Each number is 128 + 24 x the weight over its row's rms, rounded and kept within 0 to 255. Layers, rows and columns count from 0. Numbers have three digits each. The size before them is the row's rms in percent of the matrix's.

# layer 5 MLP up, 1792x448, rms 0.0714, rows 244-487, columns 280-335
102:134124113138062124114135124156137133135148164115122091122110132135158130135157133095110086107141119099149131123164116099114111102100139121114138123129115128156132103128
090:122163104111177119148090130134171100140085097153147154128112150191137138157163112113111120140105163127119132130137152166131159125185136123134107157130127132154137113119
113:124172095127127154136100143165113149150097112107108099095192132161147118144147122117170140091107098135153084103100137103115173135088145120136144095113113100133093139104
098:204146078165095126104130175163122124158127116159065141116097127150129130112192069131146087151154146120152128118169118111117108115115168160117128135128118129145127157162
085:102118145125105122122105151154117134130116143117146123100106105147096139108131160076128121114167155163128123153102138157156127107149120146127156150117157162148114153144
104:110084112116124122160128090125088133074111089103159134125116119119176154111119104123127123179109156150117120151139146141185135124128126141134119113130182131142146138096
107:105146177160177100156151102124107145117125145139135141127162093129118074139157146144134110090146132158146138147120130103117127123134144097113095147126097129130078105110
102:133134091159100141092119128140129128140123142129116117110101121102097095139132135094120123132127145122170116139164169131107123161118150098131121166113140126120064196131
102:183126100118080140152177198082077111113190136084143108114134108159155134154154109136103096139108100139158156171133091115129152154130157140112123136096106134087106109167
088:163099115154135110115167141138110149120088140124118116119115174140136099160137160138126128099119145077148133099092104127160121124100166134128131140135081123123130167144
098:149168140108163112135154127135150126185171124158127133135167128116100170110131127152174112135188080124135163129108099114141131134124137147126109127075151123086151152111
102:166111156154149128091113120143167132144142119128105117099156130112127156125137155163142130165105151135144104135139139109146142167136157147133114124105155100106156153135
101:130069131170068125143130107139125119098132129106153120138136163139127129131158140142149098150143148116114135139144130157084128161105141107165137161188099089082133129123
098:112087164132173172116125140142170124096106138100098138120189151113165115080148136097150121094154071139147120116146097141111157095122175162096106158101107133178138148125
110:127114125134100165130113167132149112113126107138123131125133136127138146154167143129138116095142166158080121087129121109115097121095151136114094183118121155116108161101
105:120123128147172073131122159111108110156158110110111150132115139107103141145139100129148122152131108146132161151147152119099124135128102164123131136089108147134114116140
107:131089128155107135126128124090167106116180102127169073116153114094146102111170182119102141154098141107107126127155082126158105158125120117107145197134129125151094124121
109:114076107130121116116160106105122097110171119096111151122115129118140118093117123156162123090150128139134133085123133123161134113109102131108142141161148124151118143131
095:087136138135130150136119174134130121135108139105115151127121123154147106121144133140154130150088132125121167110150135149169110172100137179108135105158120088105094132127
110:112141106118106136171116151115142105127108125183149153110145139094112119151122117137097112157110152091122131117138119088096135127079164103087125118103132114130164125142
099:162139180151117125106127094152135131123083110091097155094163117133187127127161123142151110124120118112099129096105062118135114129131136097153100132117151150074100122149
103:145149159142107115157159143133146118090121097153119125133118090175090157128153115103116117165136113123124079096151108127154163109123140099129130139138151117136114140086
097:127106128121114114145115129121123146102160138111140101132150179132131169157132173155100164102121168157121131088135094160133145117103116111112163153139122132125196089103
097:119123112130118160155101148125131135129128067150103119145124129126146109155152118113176117104115134116108074085148102117166130174090134084122111101159147159099141157144
102:104112146087114105145112100146101110150158140183148106152116068129125136136092117134111100127087137155164112150140111103153158108107144128089119134158116146096138159142
095:119164105155160099166157104140117121099100116088106107091126108099119127195107121149155153086126150171100130068141108133130066120105168139100109137126120124156083115102
093:081107089153130152123163118134116115093115121134128102148091185138128150077099120152124114126107127127145118122134154121145108123173131136169130131118143121107106071146
093:087151131126110120121151117098131094127111132117148094151103120149135145166107104127116173092157140141116081150130100150120116091120083127150133112113118180147123106120
098:129169107094103135126139165121098166148110155158142110124111109168123127107154164116130057089149145106111101116126141104114139135145152161112131125102117130122157124136
106:145111174076127078125148128102114111131160133140111102142157133125134141154141132147133135095133134147107113114128152146113078086156121118074147113121115085126125136119
100:162139119177156172126163124133127121098158100124125095113158134176150098131127168135144105193146131127113135133152089082119144125094098119111131100131109162100151111141
096:081157194158083109162096121128137119112154116127130103134133147147100154123101152161120129106178126157133150105127102129156067094150111126132135171129157133106113104130
102:163113134124086149097096144089139097130070105143140140091111124088139141146116138139162130162114141092103131147117117122133076093140117123156163077118158120142141101131
106:126149123077135092167103170154132163120081128142063131143153151118136113145094120163119141125131114192159113153132081185127135173088152140162132147127141169093144111122
099:092132097140087163147130114120107115126097121122171102135153076126179106117093163146152128172140123133109150088174132150160140121108124142120148108094112140105088121133
094:141116135137137079117135096133127158126118097108118119153123165128136126165116140139131127104114112113080098133160145116123115086113146104110165142173087169128077118122
130:144128144125098187156141130125112167142193136083107150093078107118128129103178141118137103126153121079138125144154154150171163098126121149112112152137130152080131107151
107:127132138157145088134126120131121131090145119109174134130084148127145138172159140118134136100116117153133094147148091103115126102086102100157134108183122120155104131154
097:136131137094108164146134104114134113100161118138145107137154150129136169108144098139101165114146101121129138129114141148118154120138145136134143157084145134146146138108
098:136157142148106077145107141132151165129102106153139153099129112130099131113143121066115142148122132114117157142141144168111123142159155160182131120158127106092099156123
100:086124117121129127107140132068147147127148146150088092085126118102161131121100144100164131117098140160124131125109140154180131143135141142117111134081145110099141145129
110:129143112163148120114146133145076105130082166094128170142151097103159146128148140114112130137147108180148111116077102148082148121115118114100132119123140097060151144128
098:137139117124155120131138150121091118128092157141115162159106135130135161118118144134152131137123117131129132145107103111162162144141138109142141123109159144119109163091
104:117155144127121175115127155128120129159140131140123097146123116123141186136164122161128120124091159085080161132143147111138137135158113126118142101124146125165137092092
096:162137159150143109119121125122091135113115153134118125125153145145159120100116114108101103128091115141133141102114150129107130155115129080099161086144119081106114130153
102:089144098123130071137115165152158134106093117164113118150120195162101166153128155095142104119147162081112119132116135096080117124142107117140131136145141132128102105160
097:125154111156114130140115107123125119113145088129118129147060157133119156110130190094084125145189152145151123133131148110119132118143084125166080119115139136116108125128
100:148115162125135130177072152125125112110102137144115104105113150123130139114118109115138154162147166151126116167121090123147113136159161097130101117132128129123124115154
098:107142119127125093116170145136166095153109108123100174116150127134117130165109159125112089095153125159142140130161121128164126119156128136122135154142100148153146097155
101:161118115120163163093132144122121101094078104120118188100077133156134145099144113130138146156115139091132106125139098204145158100119126142109128132159112111121104117128
094:096120128156099049128110114156135097135154142154152136102103090134099150151136146133147129165147146113101081140132132144120166137133126131095112123172084139144134167155
101:130145076127119111117132090090164136144142117143088089110141157097142158092110094145123148119085108100159119120145124117125111052108147139111138109146145108133174137143
093:115124133124101100127113102098111129124155142120093156165126096115171128102120126129113167135109140090120126102123090087107138093120096156126115150096145152089131064132
119:118136135138120114181097122148148154148142079088156183149176131166131106134112131137134154152119144113102130127142103130137150155161098119147117133128143113117098135123
095:133139068109158145160165138136163132114142137105109129145158111143074145122132145162095136138097116116103089106142092129150136096173138157115101084127117142175127103136
096:129115136116155123121159118114135144147114092100143146094118126135124166110136148129119121186152127114126129106097126099169162121147105109084116082131123084107120144138
110:123129148125150129113095135128142154140116118128132128155128139136115135144082127108083147144131164134144108141141128111147140097143140112108137118142103123155144150124
100:136116152143116125136098142107172101151093131125163126112159157157113092171147151103168117139134126100155131076166137100114145112122105120193102066152105114103150160115
100:145150174122081181155097154138093117139090095166158149117157064124128123095105176082104134119127136125080114126078164124069169117135121123093148130123138150109123172157
096:103179112088121120148157156142153093137126114142154105156119157121093110078149148143137118147146133115091113119090120109131126168164124108140124113153122115153136150137
107:117110132159116199139140156144120156128121127141113150110154175082092118154167164131099111119128124143129090131127141093106108085112078121168116153127103121120150085138
097:141112121138142132130146141115152124083110111128150117118125106128108098171155134101123141153125108105115125160117142172139097102160131156152139143104113168147166078130
111:105116138112113117148105152133124085163121158114086106122159140068107152118129151138162129143128128084147146135118118143131123125067158088101131119127112111138123136119
096:134148131139099067082114146094168157137170138129147131167158121129165128115122176114148089112120107119118116130112120166121140146103117125156165117117146140128123123129
094:159104123078155110151144119086094112116114127132113112154114130115117145132206171136077098129111125120115140159080090136128141169118147147112113164111113115154113172149
098:092086133145138138100155106134082117083137083126172142092125127081092135123162125148064184147136171119124083149144105100097147094121135128118129115120147111139082084106
102:137103086135152125123130128117146133119128152136084114121167141120124114140125169171131165079121131131112114105106136087153096119083154115121130182152134130157108134117
099:154116139159146110115132152153147147083104105115081084106096076134121129125130123129122164147086090134084101157109119131130124126098130167107153124142164108096129178130
105:170096070094144179173163141123134133108112145140141160136138108106123106139147148122112153131145097130099102117154166121146084119115171080121101130096111125155120174142
103:131154170117134174155172154101102151101148150106225130140180109095160129150156120161146122140085116094106112078140109116121128139110163148138108118143114132146141128176
101:135086137129068102145132172122155164114154112111088114128122144160155101127128159095139117138145121136143159118140129079136112082129132150150139116122104128138120111100
109:138116120137102134131123135077144143144126123132150104111080143097163174131136135184081161123129116138094113110176130133121115140151140121210140126108080085159169167112
101:158153107062123145131148167133118121109123164121132131116120110102109123149133158122103129127150111150151163117156173133139153120085150124137122160121082138177131189136
096:148118080150152140145090132146137106102137161130142183169138111118161146146111132108143108139148132084095090177165140091139083132162108111115114101138086117120125109139
096:154151132138134108133103159156139095126137163116126167132120118133129129136148132132129093115137150087139189158139126137143153205128149138100135152124088075119188121144
107:107153109088140137135088150154109143111111138168107094155149110120181138114106098191140131128119088145140085112155136107153105088139127163108151105126069119172152152117
100:106145121147128103126101082134169087126141112155156125142123144169206100114130115087138143111126140095146141132158134151168140129177146168147134103095108087102140121091
090:130135120118115190133123115156149142096151097148133107134109118151127113107125114124163123129150163159119133093092122153192144143119100093156140169144106117077117098179
101:106145097109126118130141163140090176147104145150094156105139152119134129135153133134121153163147092171150171139102151168142139186107105084146156116131124124152142133119
103:159145129124120125114111169130096127118111132137131102144149144094104077092168128105144145118133146144134150117146144133157160118156119121111163131120090082139159105166
097:110162153146148111117107106137144090092114156074128112160096112108147131125174112135127097114112113124145118117126124144106140130130113143095176147105152113144139119156
101:158146139126152134099139115140098151109137159166128102130164157099093087126151117099140125105121145125102075163188138108109121129150125133113134090140129075122130146108
097:108184113143123118116106126108133114098103152194127141153117126151115146135134118117112096158116118149090118100120127126112135120093143106121109144097155115134153125122
105:139139169109100130116114131120160106102114082157101084126134096132134136119075142151132148093099149117153142136095125134142074126140163111094135125148137093147106131099
105:132126137131095127154087124174164146139135147079148145134125150139132130138121126100093115150164130142122146133138140097162084144128187121141144117138134134134120102094
093:093139154102139130120152090172136141143130144105130120148125089117167130122159141144132206087138064084144093126094094141141125131134119134159115135107161131132127111131
105:121152153171107110133110152117068162127142125127117081136107117155131132103127120152106151143093129121109111107063133097085114137099187116143139162102122102140106130084
099:130134114169148148144141094120108154140134121183169167129131162113085090146131169102127106111106133130100143162067074180115144135121097105144133140138134127141147103115
097:155098129125157174133181135156146151165115142161130149129134151123099174128128114141128097142094134108143124145107133095082073124171122117099187144113141163169139128157
097:155088131124127097170124089116089097096166102125099114115068151144149148079105166119168093094112117079133153169113148188097093120172154111151112100155115131135073138144
096:148111157151135133135119150091150132114156112127097174149106107106130120137131152143130146139104148107123126127157131112117099116174122135129123130177150176140141138110
107:131125133150161181129103136137105103133103088100147142093124137125115118136169166121107109146144146114129180112145120099119099156150090156149130117080050141116145152156
110:128108131116175120109128128070115117094164108096124145114129074112152131125158138093167138153137135166096152154146155083122150151139128111076143100148091108098127115129
096:123109134104075141143078123140127130070122149079112152110121169169103097163090178109118168133121115107165127133148160142126137123176102143109154128141114096125129136152
106:131143152173141111135131153155109186096125132127143098108154091107137122116106157131143142106165101140099101137137088154101172132141115156132146102200159122092112165123
098:121166129134092176103161120119103133132108110133108105123089146099092120134156083107106160118110119131149117108169128153122140165123163118151128137109126149127129098109
094:114109092157096148146138115146109154116139128111180145125146195103138104171132134148134128111134138130134101121128105137117118107133126126106097136101115111129152151142
107:144117108143097164171147125084108156175151145137148137132134125104115113098142153142133120142086150095133150136119119113129161138132120140156193089089133081112134114127
101:152116163136139125110145107138167137086155107170130090066158121099089112146165146129128119116115067167187164138132140171135137076100144139103136133129108083127123155140
124:104177132178117121113130114102141137091079135132128140123121157117112155135110122145141092146127166104142137096122151124131129130136144139146158180099090151142178186121
090:124117153143130118130150122109099110115142120146111142134125126139129125195159164064156115079116137200133124104080101113130167147130133133104125148100150163128114156094
102:125100081118128148153105144133142104156128119117103134149134133114139130109161148156145145079127144143124139118124100104117133100080200153140147110111148143097083141123
097:149148097125132140178115135135164115129093129141101130118145134122104143103127133099139109110074111148123095130167090132092171144135125120139104125109127164149122089113
101:118149128081154147145147109119128128145124114135122119147131131181131175085151152141130126107128150103117132112131144123128123176127127126108160097140117148158141124147
105:136129171112127167131117138115135099141159102135102099156114185131099168112168131109121129120085160132155131106130122142146100149106088123084073115187172144162127123148
109:098104101107151106150106142133114143163101116118126148125144148123119106151070133109112123125115139126155132101115140160131118115094124088100099102125137128139168125147
104:096141143106155187137136151104075110104117133148050107111140150086107113146119146093087118154117092096123129141096182136119134156087086134111153135131165156081151109149
102:126151139114163168178138162137138152152146115124142083146107078078117137128130099099115148122108088130119095150144148174144125137135084128136117121081145172149121109169
099:095147136152122167145102137111094137112138100095124160111149153164081133150112099160124154123081122103119137156179137137146140126146154100179118172115106149120111125125
090:117148108116148129141154119100072112094100154131176138106128138177135136125185156107114114168101101122107118147149130105118127126112098132141057121140123139139138092115
094:060098137140089118161162139095094136154113116114103108140129141158137128112149114154146122113146185085130115135107103139138108125175112159131104150145146154131129143106
096:130152124141119121095150114152137136130129150185123164103121166142125068133099130127135102169140144125147120157118122179139146156090186126101107123170108103101161182143
100:201111150172166156095127141131157159135114113139147094122131133121151131114115105135166112128123107152122124129118120154123080097133146162140151171142129140119153128130
096:138105151153139143124121109115098128157105151106132146132112119125127170156101116145141105145127120120176139129098164130164176163090125130135159141116136125149098163106
095:159175090185128106163112140124157128138129132157156196137103163126095139148098119164129120136106099112134127142093087116150100141158066165159137102124139067137134100137
092:146137122155141131168080092140103139083142100123127088160121141136117153136136122119159126094096141150093144119140102139135111129158106136111111113129135112109131100174
103:045149143169110114109106142194182117151113121112167137125156129116139068110086135099138115165115158134159141102137132110122141109128135138123124140142117165127148153150
104:118111155119137120107127146117138117125128116089123118165129105143143149095122152138144087120088208117125131122116149132113110079141147113126146104128136115120098112123
111:147124118122153125132099104119150151146150128144126132129143112095111138131096169141096118178132137114158157117156118174123125144134156112117139138097137140121113105179
098:135125126172100099122133090146128141144078125116127195096139124118088143094099126100132125143139129082118134138165134104105104122099082118152139150107116134099148147121
097:101136092117111124112094141123113145121123116116145128120166132157138165085111134128129114178156108104151095119097150113127130122157134149167116120165126148131104198116
101:140147127105134143121087138111151119134115136110099185177114147126101121159138154145143147167144093102134122113130134131133117174116107096097157116116149164092077121114
110:163146089160144141141149119109119119171097114082100135096085110091131122167160114147123126086100112116100153172141124096145117153121104174125097143148113120100104118149
099:133127109083148106113113127163135118090113090146129141144139131143110126097093143144127128148131126121116102136112147165124104114119107113138107109131158108096160119099
091:112131097120125105127159124162151140112115142138090158147116121117125134097095085149103079109125145148113148127131158123141134140131138173125174146140137142099096077121
099:122070085152132119097123138147099159108074105169163124116122133133106112090119146128151084110151152121151154113094166131132121161154134130104140113168112189093153109125
089:132115071140112143134159156127103134147130110114169122081162148144118099104126136106140090101131129133124124118120126127132108168099115090103117116122154142178144130095
100:121136102129136111141093135132128141108165102149065137107150172113138123114135118112129123168105109108159164089123142182145090084142104126128101078175114127152122122107
093:111108121129117140100127133137085150127109148136097171113152113165134088160114117156145120125090131144152092086126127131110151117126155170117153109154135136123147117185
111:167092123159112125150118130101094134154145110116102135132123130164157144146094125102111095149150101094147174102141129128108151172158123130141091120097137151139161170162
096:154103119111125143123113121097091093107109140153130085121125133169093153124172177073131149104133125185143080108134068138138115154116110161142148154109097126110119162141
099:122088170123122142137097106151141130161179140098115121126140147169136147131160139120122116102109108157111140153135125128136121124166135146112157104177116145129129145128
104:120157119120127152114130140140148133147112138136128152149136190146129148130142123131139140095139131107105088126137114110116184128131116155156106104106135177115147103118
103:138174107110098138124093105121150138123044103111141159153134091092127120126100105139138090098107102104098116121171154149113107121087140105154147121108137167103114129135
095:163141103119162129122124128119175179115138090104169120109135079126159149126137127157131146134103091161126108121165094140126081128114134133148155181159119136148110123107
094:118101131133134160118111141148128147102137139128173120140130125116089090119169124145119162156156156107148137113093056148104105090147087103109144133091148134164079059134
095:157151146119086123097090129123092094094129148123117074150177102140118116167085126134143148138123085128084098135142127132100114127121082160133097147058122158121187102109
115:147172142117133118120144148139119096186149155137123127139086104142151127091130143121154121099140090127140169169120084153130130134095130148100140098127118095129125172114
101:135101141145139131170132140092175092134147128107108127098130099146134112135115143105168114148150146164134102101182141073114145118144163128142141080131114157178136167087
092:087145125112150154125141133122133157142109115101169170140080153119122136136156166159170147153161109132153137100137099146191123110169132122174147182164173136097073147110
093:117161133123126158129119074155126135157151099127112135130128149099147142152107090107118143149141103144125170147126116095126097135128115102114112088100156138105135137135
104:154112121123140161143128136172083166155090119156121113083102140109153101101148142136101099091150152168165112112116133135093126091124155094180116106121156139134092113127
099:155116132124091108122141155128172162086117135126142105161138142164169114085151143105112146131111154147076140106187152158137118134102129150138103102128156154124068185149
102:131100158101097110139087098116129112143117121131148090153080147159095130124138149132159144109122112151108115099133121165152136139132100100171159077121149179122113150114
104:111110132112115138082110122123112158112134097138147163111135101123103155160145147115101145111121120115117159092190098136131068152128122109085132139173148090212157139096
095:112099161128125143125158103131089130132119145072087114149140147130122165177115118160154134081161120126172134125131118138120140126123129148153120138105085105171146133145
098:148077132133165115133156159104131144099154148082113128132087133136185167119146131156134140112121090144164115126095096101144117106114071131123143111145130129133126082124
096:127138158139181122127139118126131142138131159098107111110113113126129131125127098121141101107120144128102126077115157091140141150081117175141126135134129076152093129145
094:124125077168100127118127114124136181145130073114087116118128146108144118128135129110120111110099110113151154120118131133079103170126094131167175140123068124126167096135
115:119139135092087152119161145115120125138145125180118119091148138077138132154125107152139109123119151143092143135109125127128122111151178137127179076133128128142131084139
107:104126071094124165100153096150130092191096144130082085113094135114107149120152135143078142091124146134083129155130111115164123178127139133108100117131174154147176159140
095:129132152117151146182127121129146152119131131140142125115083111107097129158129159137078107155131154128133122144119127160129098146099155136173156171095137111100197139105
108:104135101146092145080130142131106145084179111155101107139097119117115138086164156108082115128139120127127105144135107120115126105099131106112110116146152113148115112101
096:091106130131130186151151108163135111109128128139105128125170145130152103137125126115122106161083134122132113132178157118098146096131122121160182139156117087096105146105
104:133179111103105112160126098145117099131143110111115127105113133161121095088114139141095119137163138144143083140126104113126112132126120126103128141116117124162108123204
103:197102159099133087106116124120100128173116162154127099120177096143096154183087154131098141138159108159107108120109115165113140183095113119101134142116145122096103120140
098:125114079163126185152120083127103106131116161161130102104078135120110134122128155144144146158132121115116112150138108120167138102166136105148146109117103109068121116105
098:115128146143140147123157144121102174141125118177151080148138134096105172132121107109093167080158119103128123082090151127130158167143104151148167059120146122120152134121
101:106113154152132097092130142134082145110124150076122156125130122124141164113129118121095116109149142144121077109142140136103158140143126071131128135123083114084138126110
095:116138100123131108149151110088137108151171109129119113109108134137139136111094106144114129127153126116096146149149140114120162121131140128107131123125170096129140133105
098:144143119156137131151149138147131101160199088082166114128158119146149150118134095103143109119132110149108099119117121176120133057125156121121114129132182129116140080122
097:100134146126122119134162139159130161109131120159166113142095091135153152163104118164155146142152122129142118127168128136159126125123138135126134086138124147134125129076
099:135128112091072138085140122123130152127149143142165137167123094122112128143104140213158144124125135149098119106105108109114107159176128142103138145160113103158106116157
099:131127128156113149116102143138111107143138097107128130139134177147139093180107145140121117148174100089131134137107104107089128102127110102103112100124128116101104128169
099:109105076108068067165145143154151119132130084193124136170142101137127129111112156117113144104146146128157143126090119157162120122134075097110104140163119125095114078142
102:106114115120134152128136156110142124095146142123100110109187133144129078131089169121117151145158144133155083126126120148132160137158141111130135081104120137137153085115
102:120094100163132120144156155098103136123164162173095104115131135092108118162172132157106104128104093122152111136103112114145138158073139095065111135123093155097154152153
101:122114104145102117133130106126140127103135104096134145091121106151110112117162139122127147150110138090094099123098090154118126125074165084145143118130155158136150128142
101:154151098092140085153106117111133166133126107123110129159123119098130097109136161107128102142148115140129161170116136128099123115108175133144169132130199150148128126126
103:104102091141108161120141177148110120127109156117122146146116118157122122117141144131147117142104118135141145130110175130142103097080143126119128148160140162175091144121
092:095133120107113126141130132156186126159139147099125123135087119157115131073125159128155136125076139152176075127129177157122125132117150100064112171114082131137190117181
095:151129120137096088082101164125143146134109117159111082130077109138114131129127120139112168095111124123137115092117103148129150159120122145132104124098138123157145140128
101:129161081115157149141158104118107137119134128151153182128151136151116145134133145096130125166146102111113155123130137137121143093132125123150128098127086125113124110113
090:139135078137112143145102136153140138116142119131146129161099104167180117126135118149156099086134138127141093115137181157131114146177096122081184139100146133158115117111
105:120144094093116122118125112119103140124165099143175110124108154157155138143121121115130147119137091173121141126138101122117194110120133107156126187156148121150104110127
106:137102107154136128135131171138179126126123124128124123130123109150091101130158115157113118156127089099120145139166146120134125097171176112109144149132144114119138112146
093:140172129108092112147093157123165146131131122137150100133116143176159100129164133151144146089152104129119121140120182193126154117123136125121137109164148121148118141123
100:126104084104148153134108163161149150107135120137075094116127142112134141136193125133137086108111119118121096135141128112097123125149131125091096149113164144126124117137
090:151176135165106138083096129100159112112117120133069176140166186116129117128112127066134111112100138178094125132105112105177154143118116089136117139114144147160149104120
095:156169127134139089136162122135186113089126119144146105096145113149090148118127127080120156113087108151170120112138133126101120157129129101144090169116140159136140130119
090:136153151144122108146116138131111184122188114130070144165136144127112134130106155113131153111120142168114131110168124126132124080061133140129109130106140123140126125135
090:101115114131176118108181125118093122159081133145154150141119142163123175140181103106103089116175115136154124136158118163122152083090123119118155142115157145123145136153
097:106126138152078135145117136091147136166148148121140105149117132120076143140146113083122155125114099118090155174114122155148086101160131127132151136106166141123161171090
108:146086111132086113153130121154139103122133141144115123139158118072167142174151132122117068105159143120121140091109129116140141106137104125127156139122161122133144152117
107:130120137125123146147129137170093117115107144084084151131145141130145151121116115159114132141103120097173109065129127138118100105114147126133162159107163115145091121111
094:139151097118159132129130104113126138106159115113110129152139095163127116142119175121149110105122124101109112121159122124117122169123130112129123142111142128128073134129
105:087140148115128124104128161125185136119131106134090147138117159150145184153130112136130156163093136123113131126147131127136092144154124120174124145159099139125136124115
100:104130128159135143149140142140152132127153149100088080120116128150155152113150118125140107170075087127159124134101116120113111110154118085117123132114147130076131109114
107:164103107114166159109100138172183144151146116121102130131129115146146122148140137071129155141172114121145117097165097134135122169095134136142132119095132137158141141119
102:150124089127082156117091134058119131096186181161138117107117091112149113107129124094124125107084144106146127085133154131103131096156085130112115120169139136096136125111
103:119097112171104173124096126089137132114106123144115148130142104151150140109110102147100082138129097150150146114106148152124137128153161148132140128156133099129150141139
103:092174107125134089101154148081115138133091086135133135133125138118126152115128125111148106157116139149169113109162110136130161108140145131150142156149121157117114154104
089:145115117166116105139142111143149131146119128100115098108175116164144152144086130106105089106098168100154086123146172135132166091107097109119162099165121131148130149119
094:082121122160138117154132126139135167037159113123139120135129140108149092135164162142130140100117095143155103114151122153140141088116137136117144190138107087150115101116
101:169149129098163118144124133146098109121108097084103117147138098105130065124118093137133112133095181157195134088143078130124124118066154107096144123162173123124127120159
106:108132143113142138113179146121077162098102133106164150108132110123120094129119145120146167097140120097103127152100143131076162096109101158146101120150129126152118134155
094:090151134147107130099133120085132134133164160120140167126138132156132105092106122099122090136182112118114126094087135112084113138136126094153169149148143095152132147139
096:184131156130105145129106098088159132101164129143123112158112138116096140130163190063140099131113127095124130089129133121130167130157131138117150147130126171116089136138
110:068118097137110132138091130105140139161117101075136143101128105118181133127112102142148135126096196124107117135104157124137157107110154124091106072112125103119127156157
102:131146136131160122139112103180144099131118128104124110120161099127107091130172127115112154123115124110133131100125140108189108149106135134149109118136153130137123119119
094:141128117108159158158097170149150101139141128135184151100102167136139153109150116138112133094119124113154151145096101136088108110126116122149123142087129110132135146137
114:135111138121120152143139122139129096125112095096115128106155104124120086136166120087119137126095173103129118114146116128133131129117152144082123113140139154078146142151
097:189102098129125120098125148113141114116160128126134085144161101168134150129157152120107133115125124097101095145146110170116082155142121135140135095102123129161150127148
098:115130068112101141137134107141183133102122126086109124163114139128077139113138135144128097122143149131118123119121136113126129151120126115124180102100083158144141166094
109:159154140133096157147106119109147119149121119147185116142128118149119149149119126075119106083160080097114113130085124114119118108175146145134159098121163113115139158117
112:131160111155149111083123108123139123110093105135132135132104093149134134150118155117133128107096117103105125102070130150157107139111108136103160088153134129116119135112
106:126122129115120130106113121111143119105140088117126144155087113094111188119130135106088109105151097135126118140141105111114138086128104121156157139109110074116118141139
104:141085154130127155129137132155127145126082084093085132113117119122146163153132136127151157124122092086131109135102185134130132113142131130120111118128088087120122133185
110:156175094118132128125129132131137112174163120130080150124122122120128143107140098105111125057094155132156137132162105111128104139111160106117114090140149170117129134097
092:121159172126118173180130156157168136124131167105126168144155124121157167124134190093150134134125105084142144131151112178123119125138188114157127092112106078090123131137
096:084143101097116119117134153093101133080142118132148138132093144178123164148125169142127095108132096112129140167129131157081123148138154149125137092126169124102123114122
101:135121137143062094107102123137169112102113118107096148131122104110165130152147112109147149146115062113144130082113106118138117158112128143147132165133106131169103123130
085:132129110123113150173085154136134176098134125126092164142151137116140081122133124149106127100165148112148139103104105106097117141122129104191119144105112147132132105093
098:139119121134094101137093146127157108120146124133116127078132143138133134146141107150144111117118137125138138076132118154092101119088133103107088102145135103122090109129
096:119116135079137158154132106093172133121144117148146106113128123140109141110163108114089128074139168126129168103123137140143136068095153138159136139122090147105158179143
103:152156144137153138116123122102159161104110134120080130196127142138170110083172093145088139108125112148135153119074150127144150132111113114138132141169116093100113120098
109:151149133105128115098105153130117129115151098130083157148130148151117136146114158162115089139085117135115124141129140122092144099148101128110130116137120108163150123117
096:132142094127123204114115148106177140164131108164157116082079122155132143143116192105109080105122101082142129119140177128152135137185144147097118122092118131120116132129
092:136133134112118101120115123115093128122141142131174175125174140076147126142116151135140123092128166102143144146099083145175158106099136104097135122122128140133118158147
101:100147100125070094131132157126137113129105110106150155120098089106135090193121136113137128133105093169123142138152110130159125111134132149132182124090110130094173112105
096:127140110117140114150062131121129094116152143129179102166142162105108088134111117141100120151134123096133154131149130086122163139145133125137128148096156119153145130085
098:114127129169103117155129112123163114118141138118184116079129154145153174137091093095176108173094118123131143149100097126131127098137130089074174168154150094106154145111
098:123117116154142143184123148122091149102116102142135154134115143107172157147179126134085129087109101097124161159105127158059108168168136102147116143138139071109078108081
093:114107103140123121120165126127121132165145078135119099120108108175123175113139152119128141100134193139125123105119100140131104149078160109164163164117108111155140113154
097:162128139137100112160085176142114104120105158120165173148101123126120124128128156119124138103096151071122142138112144134119138196066176130132143149159148116149168093172
098:150111106110128132138160125120104146123124105107112132159137093175126126145120135117136120101068128112153132140137109119119123093116121146139146123121131182119099123130
107:098129124138130106147126080164139112177129116152121115099109102141100127140138156153103151100144095101133113133051170105125100160169074115141131106117116139139103122129
098:100119146095123158137139129135125106081146108117130166126076081119139102126152105090158117131138136163121083118091133116108158117151084136129172155138073114147149158110
096:128102082099124160083155125124111162116113134093113129151170147131132129118133185099148119120137133155163074092138142110114137075136122079184098130152144114150152109161
109:137121150128145131146149107108109122137129114132142128127113148148134169133140167131085124096128159125099120104113074162110071101141121143125151118155098100078147127125
098:080123139112108142157137147160116135111117108091122109157179175094102112100138085134110111125105116092095168099148134096132105121118106117130136141115126156170146122112
092:085152145131129142147143113139140125141110110161125133088123130110097117160143123136147083104156174094129162132112139088140134145136131160139139129133118125128123127131
103:118101117155144136121161137166102131118130126084157103122126156114141155174142154104133092108116155078109106120145094129142133076124123135160108089136116102111145119115
102:135071082148146061121118162154092125147116153118155144117145154153110121141156160140130125129148169132139128146170113125095116170070147113108124157126162153123137133145
102:165147133117108124155125143144143105122136122113143159102139104127144114126147098122102200180082168123128090109139150146120101128123120100114130172142077108131112129154
103:125113130127174052147136141125129100080145162135074142110082176134108144142137145105102111136163100065107143104146124130111069102138108113110103118130162146096136155127
096:083124155161123154153116137137134093157132094167123133127112092165115133076118150144115127079132144106121110092122114172151120106175097141114166113101106107111138169110
102:105108119086080115111101122125151114119128132133136122125137084143133136104109141140124163117150162146159109148142111094098113160144109129102148137139115178076141172110
103:178121097105114105163140129123130133086122118153110133114117105139125145136110108103107130137063165140115142085124164146135153125134119124110147111141142121101130058106
097:126090117100101133112105129145174158106144130113151094134111131103130112144124100128127085141147130130158117123129137139112166130107157112168102117136119100157110154188
103:136091173116092151098123120131107145136163117176121096070099139156139109131112111103140108131109053098110196157125121146120118094128135168084084098170131092160135142140
097:154161120129097161109092166128121108166113177160158134128124128129161142120159135172121156117125146155152129129130154127119102119146144125118124094125155151112152173143
097:167136119112123125132121137116146093127115139087133121116170112137153151133124131150135127169139162139096125125154083151140114120148163139152151087116133153143129158130
100:072100115132134143126092111139126121130149097138135129090155103145162102080127086102170104114091071126126108151170131091128120181108121170070101114115116130144160166116